Part of a small language model's weights.
Size: 10 layers, width 512, MLP 1344 SwiGLU, 39.5M parameters.
Architecture: no biases in attention or MLP, untied embeddings.
Each number is 500 + 50 x the weight over its row's rms, rounded and kept within 0 to 999. Layers, rows and columns count from 0. Numbers have three digits each. The size before them is the row's rms in percent of the matrix's.

# layer 4 MLP gate, 1344x512, rms 0.087, rows 450-483, columns 128-191
106:492493512454532564553507534482524575572539521549565485522472489503492495523483506532495457526409442609449500510419441541495461540496455527539470520508492497478470434459446473518537534480581422
087:489386475494534526490541443509607531385519444519466388462514491524461531455490484506443505537592536499472491474492548473541531553491633486469482441551485482534573396577449529475612497519545528
097:500451520500466484573440577519479478479433487423519565552562460481525406407551522507430481533444387441436502492491461487480500632541489472548530497479474553570519485557501546505478542456566518
071:473514487433482487577439476573528545444474580523508538499481381465480379549506475479540553518541479565516540436364516523525492693587516441506523497558509404429502572537515463485521575469497466
092:455430461471466490479508530574589525429490578463523513476518522542421480528497582448569420449542559476553467520507428496521438437459396541486561398530578489446547515404463488424560422511467440
098:569396545534364473447513504420508548477483532525518552495484464512460488487561479529547515499565461457436466522481496477473481461561509422502525526503472475515504462561471528486591529575561499
101:445523484415549523534461524497495508534476425478410461407522384469436572440456504542524433516543517422515531540435585463546477420506475393461568418523477587495551429594461551458517476559429485
087:554561458438510571627483471415469496508490408538489466468493555465632490590480484462472465464469547579611504448513499470499508523469408416537475492429569459455497511463475522556554527435459519
087:574466476436501453480473528491599552557491554507584576508446543457440588509486458516571437581524572478480529467453538545415450536572593468435565580468461520498441503502535460529491553481563557
102:537495435501508534596426496522514542487634491582462493543588412431556524411513463603578557599467461496487513535526527554570548511509576537479465648515512544511484498385415466555529526501434555
101:554513426487572468501466530485508547453535466569508493542511532453528565535531409579541548550512515571439430532458505505473556470486571593566482444499518468524490429531577541525561505427603469
103:583448525513452479530407539427504463566450462476595477466477543604408514546519605578498468416419514528522547535540448487369538412530444556536480418478490465499494517466493474375515484498524437
096:474521515408530504497497492460529544553424536412528468476514446433594524505466470400564483458495508495430412520536506513457492497540544542495625506496520561458517491457414510512528497494522536
108:450446516455457502393505446599501420455611481467487425466533459443464398519558522407468551469458372493532531546491633574495546585468507480506508513420504465508458558398531485479460506492485396
096:454427463396450495577552481434476583496496490503503539469468596528514536441532584579433478436413511605395472511502475391424451529475478564474425531557508480519542493494503523501492533507528538
096:515562453574545501537520446487477457462433502527482562458501437533424509468542532484467488557464390572555442493545580484487505512505504516466583534458506522462512462596533482443530477519524458
117:469533548495536466516513495588466555536492500542514493425484397482510514476423466414453441520452474500548450497398474554532473555419548447533500503481523443545566483445536403384489535443505438
106:466517530503484444480465536463559496509516573457456477522544382544547506481444574518431380424486504469526573500529525461553493479515485443555398472512619494492477476468518369559441485553480586
102:510423641546545495519488489495514495647471526511392538504516471455500508507483476394456455470533505496497561497464482521440490481512604538555534499459441611448555481416479451504474497386473484
104:540515440564458425496450451476464540526403481553554472515471493480496420556498513334382466469461415575509495457504488361501474473548457512467573488366450450538499499513476565502473433578489428
095:521495534573588564506576449475406585524428604456544494455564510424557567438465536529445448392471535528551490570467518546462428505499467569552629475482502550491507497586469443529524497548578536
099:534417550490440541408475458480507480532527490569488544472642447559410457410531502464536471426510392477472553507637487452519504490473471554378591591378425513447434455497454574466588407489410542
106:494451420429436493491530520553548514529488499451389495438530444459536463517521566569461540489469579570511464502519548464561559475499490497542502503544514513524588419560589477494473596460502492
104:524536499459529468496500483540570523557479437500550575488409467444571542483409562463567537441477448572439484570445486449517440502505561488585590465491506522609539426511434516491481508431448566
097:493535527447496496575483489482504508429473455607493488573449433533589436467460510482465511469569491545524481561497539481501572579427471461527418480525599458523549488425564507441485570475520472
102:439464552516520512423505426405622537529532519517470512388501458599625467445487500505433467477387527510561561511445496457461552514432479501492516503531518479507514499462503581446488575504523436
103:487443431527558507458461502498483537501414542541410529447508519565596510542450558510568561569394503484596393434482523524474534469561504480495537506504524496537509548518571489436526467566508424
098:540480530512542493459476430435487491516451573465510447491479482550411491434512490485453461535528547512435502488498501524454463536522443505557509461512598428440495492470442467581529527517378494
097:564595565557551464548448542551510472410477514470514499466434582520476411505526528474400570511478493513486428391555624476483487410493488464440466516443393446526554394505467536564505475492485441
105:503475504556597480531536561444436598446557495531555464484492600515444471605582462537552481553446479553396479487492441555460486516463582437505385486421589593372458506425539536421522512532539441
104:500488459585470404518425453562474456512588519464484471539571476535548506520490541544571518470547493487535542522492537506506542438488500513478478404640461474444488463388516521545496525590464426
099:462493477503532495473505494567492463496527460538527473424535511489477508511525589463538482434510509489472456455440453513475503399439548504586445547473510508545511596480450500606490501430493554
104:489536483543554470421441490471492475462547519499548527490319530505458503484539445497480499412513502531507591557548512511503485520533431639479449485444512569484573522497521444489465484472430490
095:551498494492517526436448457420465543539543596555460563477515419444518473562526495462541546536506425562428503475412446477541554407536493578516489515494455557541557476517431515594523458571517572
# layer 4 MLP up, 1344x512, rms 0.0889, rows 450-482, columns 128-191
103:531478525476505575493573544517459523581466420540506455522445458496393499515525551508470480520491485520480484515472483564573470578506479546526490500541484492571501491449461500517492525600473499
097:547483548528549581579578457502598481477462404432532523479468492595407497489575556573491497449396471534514534494469477435485571529499520463482402531564490438600415521483474506505567516502497444
099:469505478540461518510564517448470529443485487482567474519563509388596507491549457504580419507483488505478516576534478434518493591548382585486478467483474546595455539541442531512523579369482501
082:552482553429428452637469454578543581526536525486488484545468494522488489439526440500507423492506484537493431403499535604477570587457525475463488479536477419540451489533528571613485477415500474
096:526579520568505506544510474486545440581543456555404438504471520480389554504535485545524584532553456482423546508485462539525506427491554521449611481496490444483511452520537471545555480588446560
100:514489597509420540522544567440537528532449474497482541597467504503553411456497584504493450569518452482526518453500436570535441488498444430532582515541480493500513510498520515544541538454509492
104:537500485503478477445519513502465452565590493541446453490475564520570482513576502500470479530494455535483475561484458411517574555469419529522475553481560481514477558506533448524593463526557515
091:571529473551472377433440503409454417497582416431534498476399535539467571514509537467563423515537596494400482512470525546472480483477495432559557481547520566437500453519502509448493476525494436
090:442432586471445585546462445569466578459430421552523545489366461390434443451557434487523480507516508473487559555580528531579446452526445474457529503560463490459543555531461535526528530422607556
100:540535512531417435493471482577568419512501555482479415435490462528414622523571545551457587484584532465512476400524514483465417539446518512550423503539456597552520570420494520560498437555500495
101:473516422556618445455606529540464518474519413577517419490539579524528562440493445505520411497466524495450480497432507479546475448445546512532396451413538492496528500510533515567470457521494497
102:538481451473424483547526469429453493624561525563525536437474486541523464514601526562492441560555506526542481567441431449478505560447554487503374528423502507530542457499549544469485552408531488
102:502462444482516507615521523467501495515603536526531420557432511474471435472553543574523568518500509443552486497525505453531466548399481495516536464482504422532580420518517564496438459517481431
102:567501421440490462498510453525398542490506504537402485474483404468493464564446551416470606488459453488518525519554568579494535608495438455538576449339569550508505528432456517547458408565552493
096:540551589544549480551556483509511493501604453570522507594596402533579490440491504502553555480583570549466467544573494474477520435494420376407517492460562443568471549582456481486449394502467451
101:413530566529472534521459598565568520597455475498525401497541504496515512580507471444539483502557513528522572544485529478553460562442426518446533556541545568511629482487480457511452532504530487
118:470500487507570452512521505469564438495493501523559464577536575528535489582551546493540483504557508410461584472542517437472478477563516508549531593573480525492475453538446555519487526574482591
112:429461513500450551487405450447556538505489552461443539531492452445517510493555573590459475349467572550477525502504497408489422497527523426465456530565605554503406524557461357435512534503574543
105:400513516510489494497485505602608484467399497505491467578499557463528497533453503578457538564571457516538452520406546452384407462432544425532456451537523477423515533498446494488469413570526421
105:500474413423423377553494563542496552404517434504609505594494484488493396484484527582480571504406470540438498494412481455559531467564526472562455439503448463564420524438481507477588513524476494
099:546529550499515561456537440454413530502462506527487471556538454391542496533604572524356468464474501479372535565533477538588439447556577522462569455486567525526465469501499493495520554515470492
099:495530578572510519575620556582481495497495574500555395532568457509436403466462481392479570457465528588492538565512593559519539468491513488407484583481512466484464494351444559518481434525526505
105:455513544467472516525505536493513514638469476499476484503542489459563550509475575522465488483450527486569456586392519499521556537531549438488588504522509448551539410496555506456484553447470477
100:490538460515459414520459412525577508484464419389540465576438398493509547509439510458540635522481520539491507529488492403545482504556489469588488438572492471509548590484551489557543533472557462
099:468534452493567468493455553482547613565464589440490441541535438401491563432529400427482534547502512460504497495497522477517499465512483469389457558556480547547416410505489491501493515468570467
098:491418509556453513401464447527559560394572530447531531358360439545510593438533562487548574529469506444478536437498557577475531490444531542563542432549470475494504498420492456423504546380466491
103:386493495453454540547476555473481516486482591499452479529460468535557541502522544501463427495509569508482470533488559473485567447540448503535408511566495405431496544568546483479510487567554494
097:507414499485541450520507538478493468482525522477515517486481443534572438523520438540505503588487464489547508539510525541601508584523512574485641470558410446522548514426477514573457493470541629
098:419467572624402478501504510511592552468590474482513527511478530514525436588519568531528497422479455541498586518487420503516520475483497531493408563512452471497535462468449593569537479462535462
110:447561448539498629526524449522484532527533385474496534571491472457518502433488487502619490503535482518451417561579520516573564514522504577529563556479464556531475539577514548462518503448480454
101:559519554407629494448473481529512479429528472509472491393554545440518502508445523504551415391447476514535495476443494503540456522467457518492471586484524505510511507484470500457441560472526519
099:429449489484487566448430494475506464521519556537456507530532502509557537441533459542434417388490494484461516500503535465572459511448551510526526499431497579448597458645458505479556512487505485
108:535410500503511469523454468444559453572507473531509461464490534595408475426414533551487409494441527512559492507545360488454512500497531455542611478510449507567512463532522492505442541458488400
# layer 4 MLP down (transposed), 1344x512, rms 0.0516, rows 450-482, columns 128-191
104:627476495465486595471518516588440471521462487487509532483579523550495422539553514472564553357538533518481457508493474567503471568442431460475469489463539508450520439546562490459454514502541469
093:511478436588473390462522479536560572485570501562426510449475540553561504520439479483480479571555459563504447491549535479479501500485404523479529495642448484527477394502548552476614587501512575
102:481582558496471511496549514532501504471447528466585602532458452480519516526462516559430454589558451477513661607535517480525491513373520496477515511437489450491464413555490531607481535520487510
072:337521516573592517382452526445472459471556484412490485544486472540544458550580513510595580491472573574520559490437545464508523504474578426488604578519460532516560533484419503431461502596565526
095:490488484586505471527527461532511588505559539466508465487569516460549546509497549503513586550439544517543497530507463500512483501542601496441514375492461530520531472626452473492487542468512600
100:444478436565469484546489502514388505564404572556521538480445504550529528522495504516452487542491548566537531501477546495500499530528513486485535440428545503524498498572477512560457456418601539
104:457501511529561552411524476460489519527526527524389544520471502429501536515482499475508426485486554524437572488420510440517437529494515507531448562448498514519470473486479485602501507561562383
093:461529444458479442485464462572470517541509534535461525414513585559486551524480555542502554524530493460450486469496474470590474457492507569475493415578503520515511475546615532591422513563459513
091:408473518509515507514553488525488484536484518489561496508465531387389579542483449471463587491494544529576530449524493528525529448488674469583484440462503532498507545504377513542573562524471465
102:550472454442630560430539499542532478521549544497486437421422438535431426387550556510432581500409595490494583445482544455510467531499482500511494551578593472481547494475475533475467490465526544
101:444493502522511420504414470434537450529474481556479541441454588494418554537489487580558499574569566417430541518459485537488491495470494428598445607467548553556532444414495460486382466398505402
105:568475541546484525503413564498487490498439503424500501450473544387563483413545504479498483515513587534455460495450504506533522589451493434542453600556519548555473530482597582460455510400456511
102:561558523475445518473460425469437404477537498458621544496539508591529550565589483604555418521448459500437609478486432440582385576454503475481517459483533464540468418548480462549530506467500455
100:455492562566581492557564505514502538593525475459480462589471544550517426496531466432511517440499518552497559528514475492456464491546511445575493458576522557559462446551500533545580432509504413
101:448505500485515538440537532501569560409546586639527453435501539579407482490422527445512452576498542434570570468520431452547476475535560436504474470568522508493500521505516488549520490433432542
099:451380520462495583493578544482473578452441558513521485493482518449440522485508533523521465465443459470512487502530506441489508465482435449605562467457477524522495502494515544557525603490491493
116:554467504476506495511460479385557465559415523406613448582530505433539551558624508432506499553500492477428566537540521459547584521502442591518541598571478432518488483542463444556525458492522626
101:525465605507476449470464606402502539598519465476503485447461502587536616460484492569517420527496516557470538528439473458582475520516482488406410480479580552420503438570550427442556527518488490
105:437458466484522440513467389463550464480473476464492488570431424464484540492561465466539482478535477493488539471544589489522469543507426490550396553545485490484514600466480529431533548534492542
105:441430539543467572569454460491535489414496534549471417565507546499502552482585537565546469541545458510551555407464443576526467528508460509453542500461505469536574535427506526529432403565387423
101:525499507528462499427448478488488453637494518558491551437452456495428453529554476507560474515419451535514445509481456579525436415515489442398475445546512566453486366488500466561456460481511432
099:547557500538557401465578597453463491512562457466532493562615357559543490514543425468430445551471488499515392564551489473396451561592420541511543432613468571478485501442455510516551476566461584
107:442490482474521582530508507453492543457524529576531518476567548478454473566547504536519445417507456508465517432588503514536525438591548506503483498481536532466426413502525618564500562508477432
099:489517455482531525535498461596552467537525516507514508481500624524628516446464631465592482499466582551535489461468472491502441497465490492434499554552462581487388455486421454530571480391510479
099:540456501537442578426479466465409441509476513499570454562480499503479483506566464515478613516513474550529509557408482480501449526467494507592439468519609589538473476443526435409533581481528355
097:567552475436474554591480483611518443545465503518498481608487480585496454487521562521479458457481450585568486468489445507497597505481454494556400474490542498498554508648482464480463492561534510
105:535523577524599538435472523519528419489411497481457461449554523490550503511428536542505465548501591497560508476569540598475524520551456529494490422549528473553579417486487486444467466464497536
099:435455494558521512493541509613534457495462463504534483507533582427495488520614473449509450582504552495537511550484471507427539492481611538549508532447368518483516519495503516481568498492457452
097:540574521524487564429447437554535502545517550481551541545474371486514531447496444539462560369528565515515546574506385502530516491430529469492519453468552435455523467510451546465554414491513487
102:543556490509404555380584538660527555509513469452562494490474417545580373388402488528517522513507466569458528483501527496440560482529538545477629521518422451572513472554529486545472522412484567
104:460524562501560526550543619504571584471443500537524498448517521461578532436402436406514435509502505589523498446575514479558471545439499449517535535527501512562485527508477494490568568483468509
101:470530493535486461505473485417453523558496389512453462586406503463430396505463466505483478545446488450529499530515544485572509495508484535482472548468493560540572466463538546479579442598513475
105:437510448445490477535535526537488412504480512543480514563469556548525536540524511565502469480499511531450424519451455490491528413618419498569601382551453503488488578548628585498427480488577485